config.yaml
n_layer: 18
d_model: 128
n_head: 2
n_kv_head: 2
head_dim: 64
d_mlp: 512
vocab_size: 8192
activation: "gelu"
norm: "layernorm"
norm_place: "pre"
norm_eps: 1e-05
positions: "rope"
rope_base: 10000.0
rope_fraction: 0.25
qk_norm: false
attn_scale: 0.125
bias: "all"
tie_embeddings: false
parallel_block: true
init: "normal"
init_std_qkv: 0.024
init_std_o: 0.0
init_std_up: 0.024
init_std_down: 0.0
optimizer: "muon_variant"
lr: 0.0104
lr_mult_o: 4.0
lr_mult_down: 1.5
beta1: 0.9
lr_head: 0.00932
grad_clip: 1.0
warmup_steps: 200
schedule: "wsd"
decay_fraction: 0.568
decay_shape: "linear"
final_lr_fraction: 0.05
batch_tokens: 32768
seq_len: 512
doc_mask: true
train_tokens: 223500000
steps: 6821
dataset: "wikipedia_en"
Each number is 500 + 50 x the weight over its row's rms, rounded and kept within 0 to 999. Layers, rows and columns count from 0. Numbers have three digits each. The size before them is the row's rms in percent of the matrix's.

# up: layer 15 MLP up, 512x128, rms 0.294, rows 400-452, columns 0-127
# down: layer 15 MLP down (transposed), 512x128, rms 0.131, rows 400-451, columns 0-127
up400 113:553433515454472501541532452403465404520574556516506509438497455532452538529504559410534485496496575532517479547548525490512541550541534518491512490483346492578558489511485498477454495444429554442451533606505467508400400486600468410464520480454480492483484503435517468478509543506572536505485560581459577500503490460406452536639647482434458461559525449459476448506496536451496459468571
down400 109:490478406541509566442448462394533495526549514497493556539483394465470491452501517558485487569423464479484523490510510548496487505449487478545472447455531570586399561561533418525485463521463499510544629449590550531525445591533470444434559463504528436479550555443596542448540591525459494504618585528517483503449463591448492514454420451469382554549511504535503489426480492493461449500589
up401 094:565533534527480370475441510520431461472473438466489417568486503473490512468474499617565430538547534557572490472451511498480556508529478397551502456447477462564450546469541519454467528482505461415484380496548495514515561502569510375594467499550471480518499553499466555414477543538511537540540492525414529496539454463465530556574473461518491517428447504506581616525634567463440431580462
down401 092:554496522578400521510552434428490500441501479537481516527534455431486526473440541459525577565446455522539482437454505523536512411531440577545552537494572498511474537507335438448521492545503493469511552508507445531392566513503508554482445566441421620512484497503475445484546539559653489464464516513659541453498475554509401527501417479490492532480455442563439464489532494493572515510489
up402 095:456553523453567532513476565494582463541469516520574479519376441503502538486522502513503518525489628473480485483525512480519490511481566504506439470454497516561476495518491502524528569562578511478539590463430444557466550463556550561504468392481513562530461505555492437409331572521459407474440450467481524502532553539507600534551547544508364604533406477405446455490528566489513494486537
down402 090:448498470529531518424416435575540475511501542596568499451498515544471491605547471451602557567462504540533530488543636497489549458453483485478523467470536509491504482534482478591543556643616497501498499525443408473523486510482614568510461583480481501469416470438502445454424551500563460473394484472466420478465445550587511475435528410456515513532465417470435537511468521527446479528474
up403 101:503548387482517538481464440512438472480464449423536561474451495442550488523577486463487548574489577533442566558511521432606514455603519440627538470534485449454517402552494467536428420483485435433571569552476531498447504582508531473475578478514515550469504537487603471514527581506463409579510542493565534531445512526470560482455435505419492526497563423462490458513508595464514455593447
down403 100:527510508549410469563480466527471554485590516563525554429559558490472512512594547501519472451482443576589393483522543532590499495463524592482643528503556527504519507440439522479477442586474503461435430527447480507531506453371474481461398557402488476539454521548482588520520480453455577476432493367480468496543496505554488445505497511526548417496489452532505476433551459610517506459483
up404 104:444471386488492590532472557498525508464549490473566565590562471541399526458573404475487467504596432532563430408553471475546547577477555513557493518501525433430483468454566522474448456488447468516495536509521541547494403452553455509479498450493611467543510493482366489494497496404460428481482602578459507494441472467518403493509472414477531540571533505522489486518462574438501453589466
down404 109:499510436519440481481513489448581456518497572436391565568537407533481500472587493427455436479577480441476510440460527425529489539535509559551532496485500444467491446560460459453510496524473401519429489477513556463545481544582473485464526576507548537606514403504472567438516520479567482627465549499638408605468475506500478535501383485515511542513472531423476516477610570508516501493452
up405 106:533568497607516586454561483533463427567544476395484557521476468481448478552529548466509506549508466453398436573575413404536523410625446447539497518527482482519518536533490464507497576495509438537529558447481431503562528563516467551477487508437566502569491538438558550522487514500549479526516481499520518604509489489457550472552431436485530503433407501407566438485587443492424434565408
down405 105:555502419397492422495479423550467547500509564544457524420494573492494613515538445589501575396447545512532461508473543475507491484464460539530540481565522578507519486567523511583515453559396558417415453453418508569463547469517482454480464488517524533461511473492377477473522529423616503449494535428534556467470515553498427430558521464489580486480513584569559542532435535478559481415531
up406 099:492460536520481445530432572457561432456516568495501483486520535608501482533473524516447450442424577452450485567570606516529475419492449555467525511424450451507518385481510520545458525530493546442439492497562406532529494426478544437534504517463578616524463542514405505453431459574568497528504592567503494486439448525415461513586611466507505513521434442521525462528544587500446465400513
down406 105:530468503486448505515497509567438479471428456493514527537574461532465633485523561473622483510553417549569449584517588457494494502479352480494545445509513585468516499557463569492491480453447573479543504408449569489474399508573536455536554425520473397444459564485505547528511412463547529570497522552541404448542570511436534497446535520440482546507518542515510416539444481534511488430422
up407 072:426558494523551525453477540490468551499529565569490534498527503476530496539521499538524547526470459373529496542551649456483632519502447513486525496492523534603548558498392487535530555472598468505476502533438493475524561514503558443443400466437551495437406482543524495551528547520362513529508412478506586474536492594608498532538432470507492570435501478423491527550558514493426452458565
down407 076:490518403512430555498533506569534440572523487472478560567506572484529499525571470511424567482537471548462534449471613550507517483479439471477546531477432472468581491500513487479500517586555515512468530585501454397384448380571553516499552530514595513441420497494477477466449566521341431588528513539530447433583550483504489469555472476503478456479475393438497472496488531427500565566532
up408 103:513460410517549511547562530491562462457550555432467655474543515472463464542541495608491500521551565454529500470513484383486489464449558409497440566483451433519508491520452548542509535476553492449481477585498441559562462487494513475510454526521414461542574494497391483427405470500451446443493541484482454428526489506486616555638462561539487519491418511498499537490448495561440492619548
down408 107:610560304458552403614502512595543459449402547488499535471461492492496520454533519568463530454544467502525559468557528560556447462511468490534523554432469426444460447490399485503613553456513488512472517476421484473485465533442478542449557482487589504537479555507458515503590543569454481467480520414516447518469506559546467553595538445460447494436539487504552504520467488502451582518558
up409 091:522499513481499535531571522492487533531494514530477544525453515465466492421489448527523491531487497527596550525517542465499635508538518465528518480620473460472540570459424577545493532453522538539466382371480551573462495472425494448391541538491462477463517512544476493443548481454506443535570368590527528557507382370466395475514481464497564562445403519466529564541450469484450516552496
down409 081:520519442531537535486516609488646457517533428483496431624483534452571500524485592457434486492460500427465467465605377512461468537499450558511452504495554515519548494524533441469523489383449491416496552513536429541540471461535472622500555513546443439525478467468490553558479540553496530541442463541450525454550468526424605454485524602447514463504500526437455525532441446454413524557473
up410 112:510607426484433477540456561521524499488521494519463405516565470448504561420468507525498482516534470472545488489480543490446527446494402448479516512540431532433413459532567411483479366576503393457490419564506542474458574534467490543559561432425607515503520548604450523479473500499534440532511430555544478529521421519475661496486494527521451536555441556419545505466513471555507506580535
down410 105:464521518463490502512482488536548483535459520513562561372501613539505505536440483570500496512496500532504494491519530530505484502500600509401523488462510369529382454453486550519420465485490425457496605430379475374504526507529524492461514475508543499571519578359518468545507601547562521530503509409458490481454496481498516540568447455538538561551544406501493514477467487551400525579587
up411 093:516519457506455418472497410456482329511501432474540543536544499498443567577501545608537540476458530564390443444617551487537551482548483447511508473481505541518608491509441433489564482443543514488509550449495524494445520549519542468496499505514502550557527460530551512510512474485414518545468536571459489529560440454540564418465444554546577551446510520448597427545513390404496567539441
down411 086:532508471456479527546473430515486445549545546445375505417470411487565517486557469451467540524500505434522525442559533507534547429583495474458561524543454632473487521435449465444496466518482570502423484492445557471466524542565482411559484518449485518617596399537509524443563507478391534580565489521508494423516512404356561489550458527505496529492519481514539594504497494525582478548500
up412 062:442505445557590511583551486511469421417541477451537482516511570517426501516484529453494503562506535469573528452517488566471415511397524476505530518533437543494523510506509488481523464535486530594510513496453579401364580576556377505420459545461507509548588472477525503516584474498521544449589446439378458456525506471483482465507426519350526513577469561487548560484568440501519498483494
down412 060:503478387464532558481422493510470562556447589565514514550446389512521522562522581544596510608528462479470523539529571415565488457575484546503485551518546521479441487551500507487511480428507441453516413488492546495559401429454504564568520423445511437576436513491461525486485515481461565455528471488569502579450553603532414492465516479521534556409451425518488477493432499472543502361501
up413 095:482503594543506524516476485565350475469398487491561531526499554542579553460479460498461485415565473507405527418483478567456498452473504469545550518508507476556437472466387555529492443520509516487452485464447515608584403440549499457500511514493528584489425481509505570460569447422560508486520434538427440426437551540513469483470592490538491518471449437502541421458544496640568514466531
down413 097:464435631467511460547535579459533511469395557509501413475520429531401473480526479448524452519465563524526581543482471483558448552520522541504450564441442545551482440620567517448489398410416518444437488498524524474423530509478501632527541474445491597436478475519510458411472604517590488479544547454455501539523455521571421502493500528460509490491559523504490539538493502403546563520541
up414 094:559530513511511484503515522397549545562430483497419429428532536478481439536561530508510481571458472492528516491554605401500535491424565463548556470438389546466600537565497555451444476497503412434567474428458432460504527479499483435434511557562560562503551513444468458454539465462535467425404524609581525499503460465497551504429445436532484618469541447579514424497473477496515447551503
down414 089:469465470546485536490532532494503491401573524467524459485524517503466395485488445532424526451522532441521478483557518480498512453507526554617523530594506470571471427415503522491376488574513559422504470583516478525445502488584498573430520486458471533522500515563561510464527356507454496512390439606508624533570467527500465526517402511501500599491440461571512480509465405602549494476523
up415 091:494508419593449456505545510461524395534519512511534449453497549507518504650462489481564468453452437521394495438487499503510495560506508479511524627600530566512496468446542580444446512464406476432510498507490479517559455500481512482466524487543441477541553521590469515430450419509502582403448526545464479501482466468457613571463568530574425570554486545532452438449547487535448457436394
down415 092:456602481497557520518456518476543545524452518535447475470428517454479539430454430504481463499474458464487418507596655448467531480492522501514527498505467448469466527496474534584581542588537453475465522638478479543442552465557572534512491491457553514436547488572437451505518480597363566626466440551560501463456394528565475431521483483440455572479499530515454514538491562439442476476513
up416 089:470540529548528432512498497473451484459479441551526629474487475529540551511507391555614466458494515437500435523436454492510587544431444591554521501607507438553447474522467584591519495428589559540589478528414484501473458523514558552470396471457505453502524477466619530513537567546396568476428376516467540513472598469509493466476466455531530578477517523491529527547475516482514526459489
down416 089:592454493395479559410569559497590435596499458496556486467550524478525515538464569538475608517548502543429515440528587501484404558510493435541469519516433556516554549523465525471490490563518500453486451409486450537466468456571503476509574446506522478495488530465390485451449513414461425566563475510538540466442540477482510546538520552535371540627508482427488461428460572451446563511469
up417 095:418470425530531600486544511551480498477530521484537472474580456504452558524549505553507492395464491462498573534487534519451433402520475535546474591517449517463543516482430438461514523388485490543489546422542499427439444471513527508487485448516501549536510487564390568526506420521511535458512532665561521463461546557486477485496386519482450432562461476459619550362457482515578466503532
down417 106:546427586426470550512417487403487488471431547545522559512474401451492533504520532532412481625618519430425453529434591471471501485631438485496505538490458495446617478537542518403474493456501548507576485494411505455514423436480495505520472467541489435476517515464511441538550527481458477505478511552517521482574526505557466532491508473553379495429575505519610542507495582548524470481568
up418 075:457458498528553516571561526403549527466476438484491494457478598512535556517499460467465470513412499466509474570555460518364588509565539563512476420486444437504435458523422473507504443504457429409486547537515380538464498541548495535443541526505518482403444648487467506491517579536519544596436490535578581438503519493526530543469481525514519425477557511522551562548529548469421569396521
down418 072:486494467494523589539490462512480544497518658469473460526527540453487429478499483510557503496488516529488516553517605474504478497478492478497519554494509430513491454510483451506467463512635479543487446521418553457637413616500487559404512506508516542455405472462595449582497518448533429464510482433536462519528499565510436463553394440499573451524472444435439465489514488478607480655478
up419 101:455541436430461473497509498497444481567476506478548467522511554518447448465483407402521438635491528490499596518448437490469361458514443425436510568465586579528371488470513534543472539576598507465493474619557434450580567576579504508585483477522541425477517488485458452537578523474470389507536455493511573496554557469486484561478509479531465427530478539441496501517475519509473513499500
down419 100:437489471544529399530505572534532483461544394453500434460512432511530545551440564526460592481554504460468419585532450488544468503420553531511509512480444550454574438399512505500503566518518489566505569541510534489460523508416479397465507503532392411575532540512493522460493492478553553534494506492480485452517467466487524514532454600435384560449519453530628448551567446482626445553542
up420 099:462427470489511490524547483484544542420522516481447367568500465435410503466567534479531542400597548487558368456572452560506491507468466457522530594458448530530390435512560477540586370498454493472508475532518466465586415553535522500509482554385471551576518538526543443465496544426517464537564445550460548561538535472542470530504495560517489548525457441571455476528476550505497517572471
down420 100:490475464517581534541433521525532422462542567545546575514491513564513476470546545513509483530428493505529586513449504517542529551455510415413468437480505537398545504447528454438472398517470444506538509470463550396468580499549521411556653494545520419449484509590406517387439500489520377530401605522561492466591535516556554503516475509517505468549526469457456496529487522486441526480518
up421 080:470553489540561497550383566540485490408491532482479523537418560482510607503375527567529447491552524496544505543469511581503482545495612468524458470518571539468501450572401564499415489512445480548492543373550488475435481476537558512564541570527499412494471534434464492526600479469460494491507564563475479545436503465487500440449575381482479493433519570410452471514479581568474501463549
down421 077:512485618531503485566461484474493568452511591396502557461513435467474478476538480600508454464492444487570505532583474388471502466517445419496540494521454479518492500469536555481447564518600489406544459588413535466437507426505522474527402466504533494467473566567516446454435461528567491485500513399463452545504572517528486476518497371552535574506528473598567567492491516471494609609500
up422 103:581513536468534457434503516521487484404475545452529475446573497501463547532498513402475453516481418515493508484453470535525495551401534540506500591589434518633465431452518542570544471548493464466418491421551495594555499500439506554470387590484413449400562555460540589461455530592483524442453488464512483534561521543521525585506537508434521481590462577410542520428535506524482478470509
down422 100:605466511497448525429474502484464531491526559492522499447553543535428462537564518520527428494492527516528581444546327454541456465481503508492463476553408495580548566536518478475545557592474478397481597474481524446568500522441551524495490385604459558529482544581520531440469574502419396467430530472562440475466477478585455543474505481496538488492477505459592450539588505477497468458420
up423 095:537558477578618487552537459459456464544406525419580469474439518563510550494448619409472485460413575436478475505540485556481427453620505498538529484513484539412528468491495497475510525452558431542431473494525357494537480535518473552482493512509492429555486452454550460437483610478511551533501487571494506523411449553491469550502538453543617607440456444482471511525571565512520484494524
down423 089:530444443531530542538441479548472441455478500457479533489446551471590531539561475452447407493449546594553510461493608538481568524508518510546518507541539615609453419463463530519520494467507426437459543510341527462529570501491574453475474486456502491475472536552441583424491545539526568485391413442608530565506534562520443372538431488447500546537521526512518504518476498446468479484475
up424 112:551575491586465478370509416563488454462429453490523503503531554484485549516491520508465529508464486479506372437433474489538399427577532502490428567509516500494451474511632519465526427467553573512466502544533456590495472517548522572591574539575459484503551583476513475478531504533488419435574513506481469531526601536461486473619508499476488472488460513579431503441500533431492435556374
down424 104:485498528517592525513537545504518499546396438445459566492519495427493516443494498418516458417475512468577607426495584470478491543458538504490484404542414529492556495453571614561420551482446495444525574541592525493533447612430489493444549468464492508435527558495482548489452457527635481520534442472416484508452639459467535500492422473438450498428506500508498524549478565490535501588499
up425 110:602537551518482472486443496573507457407552558521545510407521401583538635514579589471536591562534519460625525548567418535501505476476531513503529437552436494508514496459475489471501491517508411468466485404548466506483487522500595470407525544500504519462510501455524516522551426460456510535556476557455505442334561513458470438467461453551448487504528510424436483509523490481579590494498
down425 118:547467562532551489526522442460495520486505434511453491556511587434447396602610536501480430612421507486365539493527415493490529538484512498436575524386446421435590402529490553493528472494527539497558457519471444539555561536465540590490468518612495517500460543549496458485456420452500471451545520448538521480506457465518543645490491464452500493594500522497500510470521497448480473573457
up426 083:550559535522501494498464484520433508517542476503512437501425508432585425552507489528460532517535530589565544541597499490475463529530491532493520615466398404511528504504506542467557516514521512449519397469564515477535461452478426587614498516472487520536414543492442492622509611421457394452567489534410481502587512475471475436501530402506553486480583483505578403563561521455457483462487
down426 081:526474492436496529431451430543510475448535497504465492552499511488534467499424510539489565551561518605490560434509552504510454508486408530624444570457492408551522472464555488466606657537574597420554466553414478473538437458471517496542453483529508478557469494479558540578468435463463472487522540420553460578567561521379440548403452520454505527440482468566503454483481515518452453501520
up427 108:486520487545368507522443504410455493491492432456636553570569530422421454586530464488467334501500562441565458506531485492456503527390490412438471520503535555496494505484487482486473563501559479549485550552483574514511530430496555501535442501451473504490536536456470544461535494574480490398516529524532467604582539497557518477492518493509563476503535501547445416390487493532432578520395
down427 113:518485464512462444509508441507472475490482419498373463393496420549505609482491522432505469503503451614445592450441470583511544539567473518429543440442604505493487596530560503451558474489463569544459382509541492524524514504482509486481545558464552472496540491511542519458482534525556521512491509602425580460545518618489465454376529460470444515515464488489525500495471474571606548398546
up428 100:500557541527534547602447445482527488622413515395439482486532559525518513504430516539495482447430494534560504479500469395450504458493447438581579533497455408475542529517405545564502474453485456490488541371492499429495468489503489506538471519456606639580542517507438467469561495397512534464486482542492623504488455517459557540481520450520549559588548552478440493538504410540475510539464
down428 097:503471568474611504534452457560388624474491461477498531524472530505563450489490576541501445482571438477551544518476491496467476492423515420537501525542510537516573510348465443425575489468472515530513474498535499566482493454471480418476483510534528479479538465505472553555578438454507564469587562548499546400460532553464482467478483491381431438536564531560605484507417463567559396558446
up429 087:467473434443466530525501532587604475490575460423458424446600547479458472559492508414471575490539445516501418511539468514491466438559528575408497453609539545585542570419512517458467535478576549513409498527549521462589557541528433493471450488527507477530493442470418493398492522451478515576552450488410558512534501451525462508527510509561493630487477472498485582525612438434494496497510
down429 085:485512541446445571498509419506402582466550449510483497488461465513488528445443518441440451463437537442530486615482516552533491547579508445552479428556517441497524456481498555473543539533527486585476594531496471512597508511509509492487489580356452529581498536417507392523450501538511499496493499497495442490531396602603517488450424517493434571516488491600515469564399467557545484602455
up430 106:569525554490486463440405598481466429506502521399539553557433543584594483450526547500425512478613580528468487497465467497621523492481624432507443525538438549535514462456550456544496488524490498503415516467472451492572491541480490496456417450610498496488448553496455521490451522439478508561464489480500433427569601490448499469617526463508468461518570556511473391556495458500528520546422
down430 107:597525573548501536537488476450469548473527514554505359568496476442522437439497468512445560390471513501482515562537566450546421462552521516513497542437422502488454518452505524409490480583521523470399454561471477617552439497494467598476470481504514498464535414490508435489477533589664459439503496483505576478555543560520431549496587516515422518494516537505537490457490511566419409472534
up431 106:508490488504524457548561529560625559456500580486585557461510536488443523418579572502501523581591477534471495540521548530438572527547503521453440514482532388564471502525500491512489457531593435451545387481433493447536616464496445450435486418491460557524489470475551544515572489491428550559503513478399524511429521541474418585448493607472420535525395526510453496426495483519468538528485
down431 113:517487469426523495542415501479475381472527554559503535493500498532481484522415508473487518485486492516496613469507441449556456426395516509569460537478516434504550512466477492547549615481503546546465547494541475562500436461543517481528483499447558453528516492608434453440464510482455473464426488500581587563548425488347480544515470429533523440440596586569523496529608545387526580495535
up432 092:509436498455579513524510511555494440578524609503482552389543416450502449512467471511573490452493505473449438541567567350565540436467445491522472476522533465454583511528463454542555611467545604432440481521494485490428531544545484504501489574593512462548468561483438490477451552567449511551500559504529554492480497615535478524408556523441510424560485441453412492453472583541544473510516
down432 090:513481556467374510456491444463499580494438464476477509538485516537510626538552495510489489556408363529474567440426543478458488450603468524546490537454557541515419521531430376496481514544568460463604457457487601476465492498462482478539582548563452527490482461544507517503450541540385398452462517531486558558509499577534411512532494544606495584455537484455530498500543467514438519502520
up433 089:423519475548512506449478511563434460591546580562583468427538584506522630528513420461502504489442538501429589465503466537556503599446451474524490523633557476447466580448421499577475485494523525455516496472467514488546514487519600530515431531557606467437474555443523501501475587445464466605495502474517470481514449475532461463444505530489486466525427484430449600447462476464503430390501
down433 091:517487550552497542540497554471528435480568483418460547538487409420508444553508548535534535513535601575563480558481519488537537550469570415491418554485512586444587504500598489486456463515533493514401547516512540485403577491498520569407428453522386546458524501540516506446531474413367543459467395503511514507488497483482500470497489489587549532416416482480479561513514517578431436562443
up434 084:591501533494524603429527522557587486498422452462480475468488536411451571394484574497493459563484523524548427491603530539591491448519433429481568455435475539487519538507456524606568451501541477430519471566487490435550554560443502500376473420586422538512498554429502516518525461510409549570483471520483506554474538433542530516538487576365478450486475481496482504420513474463529451470479
down434 082:539460479520528583531469490516420536478607510542434549465616456577416585441451472445449520456557484441477481526414459469461422493517585476500609529522453425551512505529466498543576545541503586448473501548402489483462521466441526486515511486506450455501596448545524442417524498504513587502418478536538552600476461478430424539383509590483475468557468440536521529570551553458473506515464
up435 067:524453511597545492499459486511519478507512540536586528497466544518439485422534524423429438567506534527546476432367497499535556583380466482471498541513500503514479555484565463486588369498572480622443421446487475518460526400576468530489499507556496508416500422542502491514510501440441447454548595480493508617592550509485549498503471524530415512548455559564481541598545512440489466524522
down435 067:452540456418499532529588568513429634532439479492509553460519488547562479496547465610530513460466421534609500511554449572513498475522544510478554576470443489512465399493535445510547471476560457413562536508538524466562454530477482409487479441480532519518486557436481547426486550524482510404451535479420428449549462562508450508529455503466506423406564493571589566415465496507511539412593
up436 080:498466449477460530539437523489443541537530521518454498544538530468409579479438524481537534467395520518461440381493581472536516426438519524528539536360464471500525663429467455467430527503458484579534559380497585527395539525420482416397526453521492500475566487553522512488458501550586465487480423530565533447501498492468574463479535418501460563552507494541472505509546536507555476471548
down436 080:535554519430560555537561549500538440522581463523503493471528526492478471522437520491543523544391530499477417406484498468538512500480524520485575486558473474427482451430608512494505545548462535489480556640418448459462533424549471508501565484516471485497537462498556434527467483546424524441359565530484561409469380441538508579454575492489561544454568508493560474491433510517389482601523
up437 116:596459578587457509483451482476484461543464441507581498533438452481469483501406541549420586536463560609563496430508515494460428486525482439486526534457455562535514489508507522529494560519501434410581555550559443444496516489540472486428513559470572567466504421523500450370533551543472504368559544471483547497555533440389502470492532478476498461563457506492537421468450641490497547492441
down437 120:523420313525482583467525537535581498515474451493476488549488384499503541492519435571477437461562537575563466423528593539434455519548483531556513549537386536502523545484458439520459559590417487489499482436543525484469526491572560477605502485563477475515478456466516459595502472507354493559487474518557444428510443492471523577532455503484458510472471527485488414510481536477516562571558
up438 111:427529528439513507534563449463484531437477478519487524452539544452467493513488592468477404474498527445482511534509406582495490459472596445463502538503494568499458483491495510384483490416440456479451578444515455467494548465519541556493507539420470466526602476498591514414621453469523547497515523512449484502436426488571590515468498548561551476572537437545545603488512520327586495473408
down438 118:526562487582515596450437572519486423588480540516528435510484495490480453530515478560523586488515504562419540466502605457531522468454459515542416443504472472478478548539486445517523542505533582519525463498461518512448365498509475398516546506589474472552442550482463486583464486554487389490456463490546536417592560445547496463485594493407473485423496427478500495502454550593385506601549
up439 132:544533643520437408546427469498408470466515576488593505459529491558383577481513507419553454488511457440468493490550510512487548499497458517481638517514484540489453559465483491495522573504539439576504509526494455554508539503468528515435633491527476531417502569435508532534575406583386461533486555466571582454517465456452551519456438544494462464559505472462533469520520527520489577436422
down439 125:519458525516506481541495536520548417497494526550481433515547526509485471502539470456488388435465485564532513545587263608550488477425521452525558448448466453539485527529533509483542543490438549463527502540494505496477557522495524534472432559534549433576557478459478461499446320451454442570528471582490501490526553526494470599494468506507461592558525489555490568475493481509530459405479
up440 102:398456506401471477457542490573557503537467448446369461550466492459510454558507456492498474430424503464488599552603547486387477455453506448506472457437488570465497548375506441525500522574535486513478552442529550531489570515524535465462510496491569552459569477573486532502507590435556508485515551529523547523529436421506543464478587508485502435558557452417552412438560499560509430500405
down440 100:522480549471484423567507546392562466540530491517494470492575407506509537514607487382577453549472521423468461455586516527553479498574526500535448509398502479544544504469522567584459508437549522457569456469412412422529542497471548506415395553480515447573495522467602506529497448478561481500467498420496441515542465434518502617548542455520454479492469496549591497451489574488414534558504
up441 100:464546523553459475433449555497460445490546591434506451442566515578426502428503498474445507462432485536482443532505486518548520504508542415496432557529490531480544486491495423483530411437485595570429558512631453490491514542528596500495531572531458507579442454592442468452432482529500519493501382534563441530551519387491529431418519452515475547509511420499455521527545521387464415495417
down441 114:460455507445529505469587527461562536511563488496546472486461473520418456461528515532522498463557519374403558524527620497496491467553535657546484494468496423554457425394380535508452493504524444538438511492576507535437492479545440529599511452515494477517474578445483441553552523536657459491564504569517541491396476538527530442526469476563441495508513515509521419435495506533424473503501
up442 100:524464569515442494502523512526566548425390455474406526523397573533458368471515602589504542514377519476528445512555474495487579534453520419570523430576477518469585531383466483606530443547533443494419572447474479591523589469487485487456493457443572533517505494545511420444487536488466481506472462525483545546562474538458441501538500505474444485531569519501495549480461493462460405467507
down442 102:475552621428517530476409469518504543523529553482525555519559508505598421577508552463443475508559485630466519521477562393499420537513577513404564463549476467516483573560542546482588509420495480499497552454439434405533473490545425477464449520454472475518523439564478461534367515442531510566544530417460503443534497490550425495434535461549470514503462406516496526466596491522502581491505
up443 114:524476512517510415519518544516550482585490537408489477440558600472506502479514536455475431446402551554518469559564437409464516437572450466497481499481513574484445521546436512472457539414411452525575530551567557464493499407437441553450458582558570515453505450552539471476453527502513397420514557519400472462472469479595513547554494470447512488609463488456492411574489493558461498600520
down443 109:583484496462526567481382452489562517554426571470505551493464511554565548547469535531483436471524521484477533504470469449522440455470522592543509461480352486541518528518512466561539556517520491540580452470458470486468453503492507507540353437488584512680443554546542518604463488427406576449486530472509483503512508468460523436538543458515562378486508471461532531428441480521484461549548
up444 099:509519481442450513475463473575474504457620447452493453554551465485448525542439464446583501550485547501563594509541468515431434553411439430548508417599561557465507475558543459529555426499484458426443449556505507535534481543518467364530528443506430399487498585564455524502583508489535547454465379536430487516452573477509500462524459541424584476511458444486490524556513578555524548519534
down444 095:434494449543550511453479433378564534500419534510501508470497502593567454466359622550515465485481447506440509388495552439501464458565488561570513479420435518606460553504508515496479558583528520474493436500496501559468505516502554537471610563470482478514503461468571388482492484504561444495534493512542525517457457531560460526459502495629429471532518551473590575405471489474460484561459
up445 108:514473590437488425582459447482529460545473416500558499570422574525513526544486510474602406460422507521418511512509463431546540566494435446461486488515491532564544445456566546525491407571497549494484419495461495573437497500584475537479526516542446489564439529533533570543573443505387451550477561511491540442482480382618454473568515468523582538490483411503549501513558507452560580529497
down445 112:467499483477528562536417508512554499466351454511573448561545474527621606543415498507531375531540520454463479520511401562559468470562433516486465497476536458520441472500452450491477587497542559462438578452452477550457413483509471491568418546554524544515423521474492455565514549553454512559512502421469541577438492508540410434545426479591550475484539533572525567506506563468459498479495
up446 100:489552426483541558596463481512481437454429469550494538557452513540503617501480523496430356534438476508497551571493552544474600539472540507553542509526437469477523539562495426487570547541574466483486426467425557549557487496534448540497492481510483431465566466465572509473515502497543480354515632449408518570444519480506536459435483475544599465444508525444475533521513444386554505484446
down446 099:470567514553440418444491537552494514567498541535463477448447539435467451464409465516532519552504470500480455530454476494619522441519451552576449589497549493561485367548498429506440427490415545523460565489525615460413454502458522438464528416571548549595436568533523515543429454484531497454506432552589500479480542576474492560482571512499585517543472509527434549432593469453464495508497
up447 086:550500515531556523563496588481550451438532440450623434476549447557411456535497540487561437451425514499495508527452499528484475468453517489567461567590492500476514450440534532448579461415477565439621478555590528526521470419487500499558518462548576479512520463507486476417462462516572424442416582509456525465556501452394516606510539515437498466552499441443525391538544447448541536536508
down447 083:509551483552506499465416485461491592608449486520440520470508457467438463505557435460419569481542441557524432581424552426455519511467504524502546492498485480460514470525505476618504471546498520540552503541570527495473465505491482484458462482451467565574492490453568513521596567513365600608553470563488574478597458536428397543546519569495536450445475468530498420403439439437488485537550
up448 094:545498543501513486517480511458620492446405372535476441489515572560454502515446544473427533471483535566515472547493495494432446542570431412492461500502462470482474480445519611487555470411438540557547448493537584545571497532552383424488479526508464490470461659515470578503440557492518491494561520463439462539502525518516566573543439575524503538541497511409525444405534520561409521542498
down448 090:539479520538527540459496501500522519474512612417529476507509476516588525536579512569494516461518442418511489552520492448444495460452447532409469497486478497520523476494580507441514547625533590478545481516479485572410469474454441500516524455461493573467634385476481446466460471557599463539521479474524509509469420475447481511522477521558526570409569390472537548578443459444565581536356
up449 107:426472477479483543506498596485516507514489564622516522530419527452499577452524556404463561357474474509432512509461506472466438440411517483603501435516542514464437501524562552525488524547522483549468451471531512488595464569497460456512544463480559509542451476496572412436595511459523445426469508517426527517531459491501546568446576618419529577501568473413559489533571430418511528506493
down449 110:473478453474526453512545436471526577464472552529426526452458526464547526369472484475537509572570559566475491642513503597466530502514509539429387436482524548498484484451497489541528404506478502575524485468584460467504516529580525417469525544524476531487519544488541475441513467474627540504578466496338533435478506576536478475466569420471429497443448522554504511540496501635449477483464
up450 068:473508465480456483569531519472503504640498494537505489547536501518555496575533433457481419540518438415487498484566471478508504473506495496564439480544454522643416577521430476482486573374472507489487521484470579513510500556553387470467442442475541493484495567479459582499510549475529513515506486559461485445490401560617468548372439439508515572554460576535561517502535457452575402485428
down450 066:487445547460467410522511514499457469445544407512571495436478518461437456526568453564391575479573553554499503524424531490528553572461507503520495513513430455406592581565517544525476434551552523482479505478416417398503545484422617438523499460484459455582543508584550481491473468503451480483555534398508493486570554501508511539530573605464506502506494460449423473482437557495464573601536
up451 108:584482528479520444387497595523468543461569555524480393611583492580467475491533470528526453496480529514497445529425450491437557565468398459540522520538460460460443486488543460423341498504495466545543512511472505546568535611492377464503516481508459503461477534456486550507527529520536368480523519504476507500489414554529600479495503610515478577513533477442441586426546534500488486524479
down451 105:599574560510463536446465493569395527504411450503483518471485495516470535455487534479493556537512465514529544491474510583393500462485441365513555443524558542526488517419433560556438577604462475477485534530508430518520551513517526475478547507457495547477437531562533516546502472463663529505428462422459497490401404532415438505514512568502537503505419469576543480534588520503494541386529
up452 094:544540410455417542421513519459456469534539496490490493417414478466439480520479468558453445475412462452482462454515568573469573512575542513502559506394442570537499534456512458546452482507546546557495423513484490511590576531478444507551483401453500546576536523481415552458551524540560499488578519489563568437517522399537541483375457570536520468488445518472459483612448438595557507468562